config.toml
n_layer = 13
d_model = 96
n_kv_head = 1
d_mlp = 192
vocab_size = 4096
norm_eps = 1e-05
final_lr_fraction = 0.0
batch_tokens = [8192, 16384, 32768]
doc_mask = true
Each number is 128 + 32 x the weight over its row's rms, rounded and kept within 0 to 255. Layers, rows and columns count from 0. Numbers have three digits each. The size before them is the row's rms in percent of the matrix's.

# down: layer 10 MLP down (transposed), 192x96, rms 0.196, rows 40-79, columns 48-95
# gate: layer 10 MLP gate, 192x96, rms 0.271, rows 41-80, columns 48-95
# up: layer 10 MLP up, 192x96, rms 0.294, rows 41-80, columns 48-95
down40 100:109168159141148143081099162141084092162060102108146143148096140135147118105107132086119103139119117078180118152133105135176121064112143073158123
gate41 103:149198062115113097143135071177113115159161199207108138092128199114155146146083148123181146121156155081133113151088159093151119155102164165163124
up41 099:163136110075123114146196119076167164169148154135120093149163181105117131192147191118179117184099084131104097155103129141103122146110090162070145
down41 101:103126120161134139128139102165134140206184108137107082127159113179162095144158109146120154138182165149151120173134087129194133196142163149126121
gate42 096:096151156115097096094121077100140154136178152134136122102110100079103123158209093130151130113102133130123135185168054102073170128112171083092146
up42 092:145109120178094130107171107136124103124147118138116096100134118114119090124102116077140127113038119157138162125151121064080188115106092121095088
down42 094:128120144115165093156094133141169094119171151128118086157178080089104105126122162218082113086137062135189149124168107126120079146126094098111103
gate43 102:129109158125135133166134158146145139112138141149072142166120082072153175142116157139139149183081136093115126113092124114098151070108148111167184
up43 099:172176097200109117211055113165068106122164097115187109099146119139103140121149144131096090164151161153126154151115140152132174167170188105188143
down43 105:110132160104162139147104151124131191153110142134166090152096060098135114189119132135152116113096191097161168175104136137153146161180102158129102
gate44 101:133107064068140166137110114129106117174123068121157121155123115140140129112164149113136126153121128088103128095118106088160156144148090106143166
up44 109:133150150082069196139133137109093135120093135143081130107076119087125137153167147120123120145105154132127069139126150144059171102191216095121146
down44 097:112151151187144163121130143160180131083137115098115124123087130089139133165155133178096135177129099151118137128174098102075106095102190131140126
gate45 099:110106084178107163172062119151111151134164083122147078064121153112148148146084124115125146146162113162197165128136120106081193170191203162112144
up45 090:092047202137170119138156143130164179164099109123145180063133143102178086171106150111136084141110085136138127139201134137118176168098126137125084
down45 093:156119146158119150131137139106104141095129106178163142138147109057141103147157215152094102160143093105128181123131095082134154149163150133121143
gate46 106:097140175130125166128186174136197105091129127148087131148094141087094132140110128120099106087141125114145066138197137109132129109081129120162134
up46 109:148162173182115163100165162086112108112135157069136143140093129105149125119188170171106071137138110117111109211120127143176123153125179114114142
down46 101:153151097088097135123145118158132138167093134115174145128093157092104130146151100093180143116132136152100071110130215137120090045175161092141132
gate47 097:175124116117104149172101170054139126123132133060137124135103158188129081107172141131111106214143116107048110109114148154135130210119139167151105
up47 095:105111087101139129113097136177143129127172123165154050118159167146143159107120147157127153119149144139121180137127101116163113217121076139110089
down47 096:145165131113126133134122146077123128131128132197103143124152122134175152081203077094170122098169050121146139120122168119124139133156110132094164
gate48 089:149123120157123131136106249136109101102102125142088174126090165127121130214146140158160134095192148126118137105082118153168116163061131113112096
up48 091:171157131139255119130107148137114124126111127084068058094135072123151126135095140138174104110097123149136151153112139159123097096142106130101151
down48 101:157081129067070090141112052162164115122110128157142130121160194139136135100164162089136103153092067132122173151132186135083149114105112113153161
gate49 100:133073132183125121133177139185127146102136069111165121135157102163146107107114140115141079064164112153120113111033120150143121110097113159067049
up49 106:126136135102059093167113129161136112180101136109084158224148136095102196097154091067152223136144134128088138141158149115154146066119093132091136
down49 099:115123154125128210105053103169103097126178103098105103115111163139080113146134089213165092155155117138096184139172096130102109172116114136093105
gate50 104:129134177130139115141107083125134130120108139051157114176151103148159157127090132147120139142089119101147118128128147098115106135195067115119155
up50 100:115062129113159127128173198159126180130142087206097139134138120162130165112102138143141126179116096145160166119153139024102140136133144089105080
down50 091:092126161143083143199193131104095106142148185115123124096102118103136170123165106120130151157146095138159041127130165118172134095152144130081105
gate51 105:142160096122089100085142089136088119071130138104149138142161119080142136095099113114128154149110128102177108101134043120131062204170127136177129
up51 099:137119199102126081092099129148174128077127156199104106123138158144103159124129117123153112175111064137094130077091108055077129156172140138135099
down51 100:127144137047090134080116098106075117122148111122127173120176163101102148076098061169134148140175186134159163144086099179127131099080076089154195
gate52 101:137130097101116187118136078107133108116102078159089125136171130141084097100080082098124156146155082080131148100143125135111145153105133158174138
up52 092:146135152157083112096132155098159135130157106116136123136125125132129105172088095085177078094139063137137073118128118190141101212114187213113125
down52 095:122137086089113112077088149107126128100123132138204129191114149122101212118129127149050100132091068123151156146186112208119130140136111082155079
gate53 099:045099112112122137124114148110152138131148199163162171188150184147191147139125069131151124081097108095108118142161075114144130107075080135172148
up53 094:172165113214123131154132099104131115135125114159171155159109119047157144147111095099137109141159029150116103168081100156157124096131104188143101
down53 095:086112143120175159176166103063179156132167110149141114096108173123131135083107161167116130176155101123091152106189147118144165140161186180153133
gate54 103:126140183156193081175153126093185080107114119124063100115107132160127056127074066081137111169138103106107130148149152126111186115111101123106158
up54 099:111085104118127147135146153183037107125153124135132172123110167171179114099041108155088126123124117182145193154158119114135127116144151154145135
down54 100:142190133156101158119121151165043149164078124094118118135163067113141165070160117149094124151101101083178124114146110120167072146136090123133156
gate55 099:149142156102098131185162115121150125087121094126105132109108153108099159139111094145146148112120064122119153107188119106107140122146117076129092
up55 092:075136067125154133175166100133133134160147159073140159077105138087163128157131118109113167069167076107166151103117101170101077128100215142168170
down55 094:197106127094148120120114123139168121111114077105160080110127130172160113137125164163094187107089108203146172114124098125100119122137128117147163
gate56 112:061199100131128108142137102145176192126130117129062092128181167108116140118202133158097123058121103160131141080109118124120107174083098140127158
up56 100:198138129141101090169153158144126137155149115150095134110067115164159157122179089088162115161217106117162139110191132112146108115150139108184149
down56 091:129126117081089132065125136126140080142139163126195127125207117083127182105128137159164107210142186107096092131138149133193174121137134074126128
gate57 107:102138102098088129130133158101101176107083135127115102092110233159065122153090083166180173109110180148064114125105148151139100159160129165135096
up57 108:132137175144127163129091170165072142131142147124118150152117112112122153077153134125064083125083077063147140121127151117129126091145211143122148
down57 108:182129114120107144185146070134155101134138098153112137131061114094129130156128132083112132126154095160114138137192149112124130129068129091117174
gate58 091:136118142137101109124153099116129180167106184108121141125145123144113059154182135127131198186140118089108079118127103160131142116091103162124145
up58 084:139123119069132157111129155091144061071116127130142163118116129117074101134106109112103160097206123085092172130154164210151128165087120236119146
down58 109:119139154176131082166071101069084189124112090119110137152120089147187144168144179109127096093111135119141117122141093084151108130127104113130108
gate59 102:204101147097100160123151133127116154079077140161104134159092149113124075132153117077138103113110135120160139156201169100096120148146131092124140
up59 109:083121143134145123141094074154201115140178075084119099125155154165123099213144093111144088120121146149092203175102152099139047134141118165059131
down59 108:194125159118060111107193077138083094135134159158143104125141108098179157067140202162193086146136154119126134068151105090142183132100145106141145
gate60 105:099108099147096096143111127126151165132110134106133134144173100096136073090148060100171104106075087089150142149131136099166067115161125138093149
up60 102:185166118185084153137142147176170125060081113177094109120157088135115187165142163128054112139127141153125132098154170137140159114113095098090117
down60 098:137135153073158222154172104103149100105141139126102113074117148107140139134106094169127130139100176139137178107144101131089136164067152135075162
gate61 091:118147094098146188109107127134123123096146152129121164090153143145212141136136109109102125147093104182131103154149153104205173141112117081150136
up61 097:136056182108100073141153134144115103170082188147086156183070139102141123158093083141131188145109137172133120148144138105122148115096097103100162
down61 102:079184075159154153074127164154149148103127159187116178130115129191149120107118187124130092134151090112116120143092112134118132162163130108139088
gate62 104:124149067130119095152113155083165059130176190087167150084119097118120105085115110125176082151188159117109186116081120128112137156119085114131219
up62 102:112166112123152147112126074160120116110176135171171107121116158127148147131085143127161077131089164182127158094119107142111148120149191136101112
down62 103:147178133147178152121108110130107160110116038131111192096143148119142164202149155080108118118124148111043146143149135128119096140098175130078094
gate63 106:156176093144123114118202174131114113058123167157141157128134155145161157135149135129126159147066158184121105119160120072145090122094144179138077
up63 101:118132130213182103144113098041193146119185121135126170171122172137139146107127151108089142112112104141136095215175130148152104135124106102110135
down63 102:135148124145084122142077185122205109198121099122096136139108127077118154141140092082131094120147092134120095153100160152146101142112083052110186
gate64 104:177152137182183100167180123187086143150109074171111116126121090131137068134125170112103124139156102160200099103138086113022117110127137137142146
up64 100:157156099126099131173098094155123164121136200072137174082134097090112122118181115066157127119134119157142085182138048143133138100161144150079159
down64 097:131104122137076155057098142096152115128118136102148108154170059114105133086183147102147130183087117099096118108114052133133134084105107121155114
gate65 097:102101140103150147089170068110109137097158085104190097109137152085150083093172185081150142153142139134097100101057114112172132209127091163132133
up65 095:145129129156151116134122198112182129212140113172163119126113130145156127191155099140169115164127182151149142138100199079149129111167178117157127
down65 096:170083140127141174144182127087101113088165151085090139091092123144124160130128142108116100171120170130133148130153131113118191135118173094086184
gate66 103:158144077172139129176141146158094107116128147149074123100118106132077161170124116136136161072054125108138146111098156085176112083120149129089184
up66 108:136187140087170119151141179135073185149115129084142083082128090176197123130150134132159127114122167168150093182146157134120071152089123078130135
down66 102:150126178120142123115107074097204128094106162159119140147118177138045122147141097093093144134133153149160125095101170106165108178201083099151100
gate67 104:090147089139114099156079151156082120158103128146111105060145125132130092091189143090083126086126127125100105185097185115194118123070159110112166
up67 102:206146136071191140180116141130101107079178147127116143166085091114159105125133095154134146128121064089140136157125164168073173139143134111064136
down67 101:135145070139163127098153133171077136143092135112150155151151160082094125089200145103153115117129170073114125123131111161102196130070165076144131
gate68 099:108156134075121108150125093132105174127128076146117126156159143101173111166141106159071121113135121087125147080132120163108096188110117126106139
up68 101:145183137126160101072108131101154136166143084149073189123120155091185153125065134143160088078109149079097087090130146188069120156086085141205082
down68 093:096065119110157112157132146117152157144158180187134052121185084121117119110159159133101184169129097100118107140147116118089154126111096116107126
gate69 104:090164136134132074114187225108146122152146086104126116156105155111101140095176165139131130151095094168127165067167150132120076108148123125161113
up69 103:084098192110138103123134177182075180144131119125117125178113079141090115161154127197110106129123101128085167146083178124170104137100121152179094
down69 093:126129171109095078146152151114087073179084103158089083110134127102137158075161170171107115045106094103103161151124125175129134117131148145152142
gate70 085:087103161164091131107106082180146159158127125098135105119137151158098047141179142110075197085119083165157133133094128144145143160131122132087132
up70 088:107114120124024149114128100099108120075093109175110149145155049037137133138203140143172170131166140107108094178140096156168128129116133109118070
down70 093:165105121113176150112116148127152096160117169149152145139100184179097141106097115150118082159167189137169127185124148172078135141180143139193167
gate71 098:109132139132093118171163155067138110111188138160193086108102118100064123126145129125167122115131145087128144106120164108187077122093090170120042
up71 099:123136086166129126178167040146136178122150169154158121094174135124182154112160090144142102104155127147153129180153102057149125172131117188136126
down71 094:147165118130098097140156116127154106085142173099135153170119058083084139153146114193128092103078209104168110100154068131136149103133114118175189
gate72 105:166140117152128120090144124170174156141072119087121138069144118082142093142136149173146194119094117101162123135196108184090154141094100107120060
up72 097:149149075099096133122177108111110117136170133136094120149045140123112133183095148112110103175145141181166159140139169085078124175157085117092049
down72 104:158099133118083073120158087145136063180167177097107031127171128096071148145120139103134093165142187146135124126121133118090148114128143098184097
gate73 100:120103140155142073169129093117088147137101103143154139146169077170180115109104058158136126112120113097156149128086136149093093115110138136182111
up73 100:089125158167197158164092152136091120091082128099125115094175164141181090164133147132131163158107132065118096126109096159107124107069154180136110
down73 096:161108159142150140109157068112107139101141119148145109113163098175144122048181094136126090106121104113150081147093129108161170123131137138114150
gate74 104:118133102144093136153130168177185175145136150114148163164177119141109138166108168138094041129094116081182116088181155161154094104121124085081109
up74 123:095137136137092084112159167102194133116129118122170112123106187164117107174098108184136134150075134112116120093118143132130153120156157164090087
down74 109:150071084121099140147073083122144116157138157141162152104134095136152089177178115090083088140045131089151116098190166142105163095136120075145158
gate75 109:154150148123087124113112143144113169099120166153113078110130121151127130125048092154130193182093112103163128082126090145149149104183145156175165
up75 111:096202136100035102118123157137222122112134100123133177121181129169138118136135099133140053081106107092117153138127184173140070119148161117096123
down75 106:133149117127183105071114153064159135127096124125143138105089086152096147103175178164090107083080109096163155153132135106134116110152123185079073
gate76 113:119058101174135098107124153131116123090141172131150181094091206114191114146073140168123130088071109134129076167122096161161071153048106169112102
up76 105:178116129106115150117144098134149149067105175140148180085137060120155109181089084149114124171119122117130137124133133098100173133075141120069097
down76 105:138165069162081098176131117095132125129072122100068133143161132113153082186085120146094136092140052189138134176127133166130067130102141110073156
gate77 096:126125132110161073152128085140140162162160053131115132128174088146163130111109080082099126102142120130118151149159113080138126128123158076148197
up77 100:130149144140119182149173150077108158115155122137129131124132166113074139160206133159081152149196137140158161085127108143132107147136105101158098
down77 100:103116098120105122104193149046149103163090106150146089118116108141130159160089151159144109157099064157082107155144136115151114138145111145056150
gate78 096:118087113122167130127074195136131157173094119148142147179112107050121144191120139157091155217144136140143121178106109118112180106140148142138104
up78 095:137221113125161161165080131088124098089143101114178153091169090081146172088128129148100109161160204128069137145125139117126146105075188109118131
down78 089:088120145133156081157130112187103084180052195178167098137094146103126159157132090088172128192072088145125154096151158106107158116127119129128180
gate79 098:128156079101131114161113084113166077153154123131167145161105070139148136174091081164172174090147052117116092121087125129063065148196134142176153
up79 091:159167141146162106114033115134118138175107095169176125150134091092121162140122068187171118113059182140106121179094164143115179146156164141093100
down79 092:130097134110117145138120095156177163077172114094115110113139115135157141146080084116104149103150098115066138085151134178114154142161100145131125
gate80 109:144147109126057163171152135156076132117176163136200136120124172075166123162177149186060154158084141135153114163134122101098098175148153055045163
up80 122:069082123149151151117123121109104116122100064069104099096122147155045128136114182098142115121108060171115187103143127142083140078087134123134148